Part of a small language model's weights.
Size: 13 layers, vocabulary 4096, 1.38M parameters.
Architecture: LayerNorm before each block, untied embeddings.
Training: a variant of SOAP for these matrices, 3852 steps.
Each number is 200 + 20 x the weight over its row's rms, rounded and kept within 0 to 999. Layers, rows and columns count from 0. The size before them is the row's rms in percent of the matrix's.

# layer 5 attention value, 128x64, rms 0.0553, rows 43-63, columns 0-63
110,168,206,235,223,182,223,200,193,178,215,190,180,191,192,190,222,204,237,182,218,200,221,209,221,220,170,150,197,196,217,181,209,241,198,223,247,213,197,202,203,213,217,204,171,180,189,190,230,202,216,213,219,219,194,191,194,220,181,164,218,176,216,209,178
097,196,232,215,169,168,204,180,187,218,202,187,192,212,218,201,191,194,234,222,204,204,220,198,210,189,162,259,210,215,242,167,200,212,215,198,214,206,157,162,189,170,221,206,221,230,211,197,181,211,218,213,207,207,203,202,211,216,185,183,210,222,191,174,192
114,182,205,262,202,189,204,201,224,191,186,176,200,188,197,182,262,184,216,186,203,202,207,202,189,177,195,192,186,188,209,214,231,197,196,244,172,206,210,214,210,206,195,235,205,191,171,202,196,172,194,181,241,226,204,221,223,184,190,169,184,224,206,215,191
101,218,183,206,213,185,160,204,198,215,214,210,165,233,191,185,219,236,197,230,195,224,197,210,225,216,196,222,228,220,176,198,172,188,173,184,209,181,233,176,161,186,175,208,207,202,225,220,176,223,218,209,199,221,180,171,220,191,184,189,195,201,196,158,201
113,251,170,166,206,172,209,209,200,194,169,188,213,165,169,202,208,195,213,209,205,178,232,199,183,168,229,214,232,228,212,189,197,200,199,212,201,198,230,204,177,206,189,202,197,205,192,189,191,173,219,164,227,168,174,179,178,233,216,193,192,219,207,200,222
088,164,207,215,200,208,215,173,231,213,193,170,203,170,231,192,196,212,176,214,172,222,235,159,192,194,188,215,194,216,201,222,170,199,184,221,167,194,216,199,209,220,209,228,199,201,196,233,206,198,231,185,227,147,193,226,180,200,196,180,204,205,199,188,172
114,189,214,200,190,247,208,222,193,238,166,218,214,165,168,203,198,197,176,179,200,201,199,173,217,198,213,187,199,223,220,181,192,183,204,177,158,190,218,206,179,197,223,209,214,190,185,180,220,169,158,190,201,196,191,191,167,191,170,212,186,209,193,235,167
101,196,215,167,198,191,206,216,188,228,235,217,194,193,177,221,207,191,175,242,174,218,204,233,183,197,220,205,198,195,206,164,199,189,188,220,219,196,200,219,207,206,193,193,165,198,168,183,225,246,210,158,226,192,190,232,172,203,178,197,178,227,206,178,191
106,199,228,196,223,190,177,226,227,155,172,181,199,200,204,214,191,187,195,215,221,230,176,231,194,221,187,211,190,194,221,183,171,174,197,217,178,213,207,236,163,215,185,217,181,166,188,189,209,190,208,212,220,233,179,214,199,233,159,190,193,197,201,202,175
099,192,206,203,220,193,201,170,220,148,190,232,183,191,189,196,216,190,189,203,240,191,181,201,214,196,188,213,190,207,212,180,183,220,213,205,218,183,205,216,183,191,188,246,161,159,171,213,189,210,198,208,195,178,195,225,167,167,200,206,210,163,196,170,233
093,227,205,227,211,209,240,211,240,204,176,202,241,225,156,207,215,203,226,205,206,220,197,201,219,193,203,160,206,191,208,219,209,181,214,204,185,190,216,223,197,212,211,183,194,177,181,187,172,205,173,186,155,206,250,203,222,230,203,215,200,211,210,213,203
110,175,191,184,218,185,206,213,245,221,232,213,217,209,195,203,191,190,183,209,228,196,186,207,196,187,198,172,223,187,193,202,217,189,219,215,164,225,202,209,222,187,194,207,210,163,183,168,207,150,176,198,218,193,214,214,186,180,164,180,232,179,195,246,212
096,222,238,186,171,203,207,179,173,207,213,262,161,208,219,202,169,218,196,219,222,212,191,171,198,200,190,208,159,237,215,186,194,201,163,226,187,210,222,193,196,197,216,193,198,208,220,198,188,184,197,183,221,201,181,208,207,191,215,217,211,194,210,152,192
105,194,190,187,204,211,188,176,244,188,212,178,217,204,194,209,208,219,200,195,227,203,186,248,234,174,208,224,199,197,195,205,222,246,215,187,190,208,201,212,178,205,221,185,192,178,205,207,234,166,181,177,185,206,184,163,213,202,209,225,238,173,216,240,199
111,171,207,209,195,174,214,204,205,170,253,172,177,190,191,199,233,203,199,192,198,186,188,205,228,198,212,225,193,175,217,163,186,200,199,214,215,173,166,180,210,232,219,212,172,200,201,205,170,197,187,220,163,190,229,204,200,190,176,184,219,232,213,233,184
100,194,208,195,167,176,175,194,208,263,195,198,182,218,182,209,176,196,199,183,163,247,223,188,203,223,220,167,214,189,222,204,202,183,189,189,201,218,220,217,203,228,183,192,229,197,168,186,184,189,209,224,205,194,171,210,187,180,231,225,189,203,223,181,204
083,205,228,196,200,146,200,184,204,198,188,178,167,228,195,191,220,166,243,200,197,213,170,201,191,222,222,222,167,193,201,198,210,214,185,171,209,222,225,215,201,213,202,174,191,193,189,178,202,219,205,177,169,213,198,176,187,202,192,221,190,225,145,212,215
117,168,211,191,229,218,173,241,203,179,228,177,191,190,201,178,195,209,167,180,207,201,193,217,175,218,206,190,198,215,197,176,237,240,221,191,188,183,191,169,178,185,223,218,217,184,221,219,206,197,227,173,235,196,187,229,180,204,218,199,165,188,178,182,200
101,217,199,227,175,228,221,200,196,189,193,175,242,178,199,195,194,166,219,229,185,187,227,214,188,210,199,199,217,193,204,189,236,218,159,202,215,224,202,225,213,166,158,213,229,192,189,212,211,216,167,189,181,190,195,253,201,195,211,209,186,210,206,203,174
104,245,228,182,196,200,182,217,201,176,188,208,193,200,181,176,223,189,191,163,190,212,206,213,200,192,200,216,184,212,190,226,201,178,224,200,175,199,190,208,200,212,209,212,148,189,183,235,195,225,200,230,210,233,220,210,148,233,231,209,176,213,221,200,213
105,187,225,223,221,203,219,205,211,165,183,185,234,173,201,169,198,209,183,211,181,200,226,195,244,194,212,189,199,177,196,183,180,185,224,204,196,221,211,220,207,193,179,242,190,174,218,206,218,194,176,193,252,204,178,205,181,183,156,206,203,167,205,181,215
# layer 5 attention output (transposed), 128x64, rms 0.0913, rows 43-63, columns 0-63
101,169,219,179,231,193,198,172,221,171,237,181,177,189,191,201,219,233,174,212,199,220,185,177,184,210,222,172,197,193,187,210,171,222,225,201,184,208,216,181,206,213,196,183,242,213,184,160,218,205,192,198,163,205,197,206,205,251,208,209,170,217,198,195,197
099,170,182,203,198,223,196,182,211,200,232,195,173,194,185,203,210,203,228,202,166,256,214,227,197,162,192,231,179,196,236,185,133,199,202,218,201,223,182,181,175,189,219,215,202,193,197,179,186,196,188,201,216,208,196,209,197,212,197,198,193,169,170,204,192
098,182,180,198,212,172,226,193,202,179,222,202,182,181,181,218,220,190,180,175,224,194,190,235,175,206,188,190,208,204,217,238,193,230,228,173,218,189,191,230,219,222,191,223,192,170,201,191,173,190,234,176,174,215,227,223,241,202,186,198,212,205,178,167,190
082,182,187,169,182,210,187,176,190,198,173,211,177,229,166,186,180,196,214,216,208,208,181,219,206,163,237,206,184,171,195,221,181,188,143,198,179,197,200,199,212,169,236,197,196,203,200,192,240,213,226,171,181,201,180,210,179,181,208,211,216,202,178,189,221
088,186,195,172,215,174,149,193,184,216,185,195,197,203,202,205,184,216,220,143,205,203,201,188,210,174,218,197,170,176,187,212,196,194,184,169,211,177,221,187,175,218,186,179,244,196,203,210,210,167,207,183,178,205,204,196,207,188,245,170,208,207,175,173,186
094,203,207,181,153,206,173,182,174,206,184,175,194,192,191,197,169,214,202,193,188,202,188,183,186,203,187,198,188,192,217,203,163,188,203,194,217,215,200,185,212,244,159,201,182,182,221,233,191,220,199,163,215,197,219,250,161,228,181,213,228,197,202,211,219
111,202,181,244,196,195,149,206,183,181,175,202,208,197,199,182,201,223,198,207,210,181,231,160,206,185,207,241,216,226,209,211,189,193,160,193,207,174,174,196,243,212,194,206,210,178,232,195,214,190,208,210,186,192,175,202,202,206,174,175,205,232,234,218,199
092,190,214,201,181,181,206,224,229,189,194,223,150,209,210,171,194,213,201,214,214,204,197,170,216,202,151,215,193,158,210,211,185,183,229,180,212,193,204,211,179,210,197,166,187,203,163,229,229,203,245,240,221,194,214,201,207,191,194,221,203,194,205,196,224
101,211,217,181,215,195,189,195,229,195,189,221,208,211,181,191,181,193,179,189,210,198,191,209,199,178,203,214,189,177,206,192,198,211,237,195,221,200,242,207,231,202,192,175,192,219,212,169,234,211,218,213,162,211,164,218,214,149,170,212,196,248,208,183,163
088,180,219,179,223,209,197,199,227,194,211,178,187,208,169,227,195,172,177,204,222,186,197,210,222,253,193,181,232,187,193,156,198,208,244,188,213,193,202,160,213,214,172,221,181,208,215,213,217,200,177,232,215,213,174,199,190,188,199,202,204,194,223,195,236
088,210,200,222,227,166,203,198,196,178,181,212,246,192,218,222,191,199,190,222,224,217,183,150,245,202,218,176,216,184,178,169,211,194,198,203,173,186,219,197,227,213,177,189,212,169,207,222,199,156,226,207,199,215,229,193,196,196,212,179,197,178,194,209,189
116,176,201,207,168,169,218,199,192,209,185,193,237,202,172,194,208,187,171,190,222,189,199,149,200,227,160,203,189,178,185,222,204,212,231,199,195,166,209,199,230,183,199,198,195,205,218,187,147,205,183,192,212,190,173,184,200,175,167,221,187,206,187,216,171
098,187,183,194,225,190,190,171,207,190,203,200,179,202,195,217,159,206,235,250,191,199,192,178,213,210,175,179,205,201,228,142,217,173,203,208,192,171,200,215,210,191,188,232,192,217,183,211,189,193,230,198,198,200,148,213,173,205,224,186,216,207,225,195,213
102,207,192,178,224,190,194,206,189,191,196,204,218,226,197,215,186,197,214,191,200,211,212,215,219,216,184,243,231,187,178,198,228,242,235,168,185,212,207,188,200,204,205,193,224,243,210,176,150,220,169,198,224,196,218,148,186,210,176,200,181,201,194,185,193
107,184,205,206,198,215,200,186,245,205,176,178,210,193,210,192,241,196,181,217,158,177,208,224,194,210,184,196,212,184,184,207,175,208,233,217,236,220,199,199,205,191,199,203,186,202,212,147,197,150,220,205,198,178,214,161,213,170,185,174,190,189,199,219,211
080,193,209,225,211,224,187,209,183,207,222,193,178,195,174,201,207,209,219,208,164,194,246,197,178,230,199,177,179,226,193,212,176,185,186,222,193,174,222,222,221,198,219,217,212,181,181,215,219,258,211,206,236,221,212,202,182,176,184,217,178,194,234,205,218
087,197,175,219,213,219,216,249,171,185,207,193,213,214,173,230,173,203,226,203,179,198,184,186,216,189,188,176,185,184,214,178,200,210,222,217,185,222,192,199,214,202,202,231,186,211,194,165,213,218,174,255,169,206,223,172,183,192,223,178,173,224,197,205,215
110,218,227,179,168,170,191,206,176,190,201,165,161,179,211,166,222,194,222,189,227,209,188,188,212,178,179,200,233,203,205,173,218,204,186,183,209,219,200,197,188,191,191,190,192,197,186,201,189,197,165,189,169,173,152,193,205,169,166,187,180,197,205,192,237
096,223,166,217,197,199,228,213,209,210,239,200,165,217,190,199,219,207,206,160,202,251,228,198,188,210,172,198,179,189,204,200,189,193,182,212,174,166,174,193,191,182,137,195,203,176,206,180,203,214,202,207,215,172,212,218,222,209,212,189,217,204,174,214,192
106,197,233,197,230,166,185,198,197,201,199,238,211,236,194,218,205,192,190,168,209,219,203,223,196,204,196,195,162,223,210,190,234,147,208,190,228,211,195,202,184,196,212,200,151,170,203,221,239,183,202,182,176,165,192,208,199,203,209,189,186,185,223,192,199
104,215,230,208,204,183,198,185,206,218,202,183,216,169,189,208,178,226,148,170,220,197,206,198,204,199,212,184,166,184,196,214,213,235,216,210,202,215,184,187,230,221,178,178,191,181,238,188,221,223,200,220,210,182,203,233,182,207,238,214,210,194,234,160,212
# layer 5 attention query, 128x64, rms 0.0807, rows 64-68, columns 0-63
069,218,182,224,223,206,250,189,202,192,196,176,174,185,229,208,211,246,216,208,218,221,148,187,222,199,175,206,208,185,169,214,193,191,251,170,214,204,201,199,216,196,219,175,212,221,186,221,217,186,176,186,219,188,177,195,218,202,195,182,186,185,195,182,201
052,207,190,201,205,192,185,159,215,175,199,228,232,207,254,221,172,185,227,208,173,180,212,213,213,212,213,166,192,205,191,226,226,213,200,203,179,207,186,219,193,163,198,216,200,240,205,198,194,189,183,198,170,225,188,204,238,171,205,194,235,191,191,204,177
056,231,225,189,161,201,222,179,189,202,160,181,180,245,177,227,169,174,178,206,177,215,211,201,204,199,178,208,204,206,190,163,214,192,207,210,198,209,203,208,179,207,197,182,193,199,192,207,202,231,173,208,188,175,177,186,167,202,160,226,197,201,188,186,245
088,205,187,244,219,174,198,225,218,198,190,214,185,166,238,208,194,203,201,180,194,189,205,176,219,193,197,225,190,165,197,207,169,145,188,199,214,191,215,227,195,168,229,221,224,202,210,212,228,179,220,162,204,183,219,206,196,227,206,198,184,207,229,205,180
067,181,213,217,207,190,188,220,216,211,169,234,193,201,199,162,230,209,205,223,199,190,233,199,242,204,199,194,219,197,232,185,192,167,213,168,204,214,221,219,216,179,221,189,199,184,208,188,213,149,231,186,183,206,189,208,190,194,246,177,176,192,188,213,173
# layer 5 attention key, 128x64, rms 0.0795, rows 64-67, columns 0-63
072,194,217,185,205,180,184,208,187,232,192,237,215,168,202,218,186,212,204,204,239,180,223,192,179,216,202,199,210,135,194,187,215,215,198,221,203,201,222,207,185,198,163,194,210,188,221,235,226,203,212,174,163,184,202,207,179,214,148,205,199,198,180,201,197
059,210,216,168,193,222,233,208,170,179,193,176,235,209,184,186,195,201,194,180,210,182,192,199,190,170,175,198,194,213,232,232,184,236,215,215,205,192,163,226,194,206,193,175,188,202,219,207,199,199,232,195,228,197,226,235,192,244,219,160,181,203,210,215,201
075,210,196,205,169,196,170,180,190,194,221,201,224,192,197,194,199,164,206,176,251,210,187,240,195,219,203,160,188,209,196,187,198,229,214,191,210,184,191,196,203,241,145,210,175,180,195,221,208,189,210,216,182,185,220,160,209,190,226,223,220,200,195,214,211
071,199,184,193,177,214,176,210,190,191,198,219,230,204,190,234,185,196,206,208,219,215,192,237,217,217,187,195,207,248,227,232,213,234,208,172,198,206,198,178,179,263,183,201,188,185,177,229,228,204,175,217,198,193,186,166,175,219,186,191,192,201,190,184,202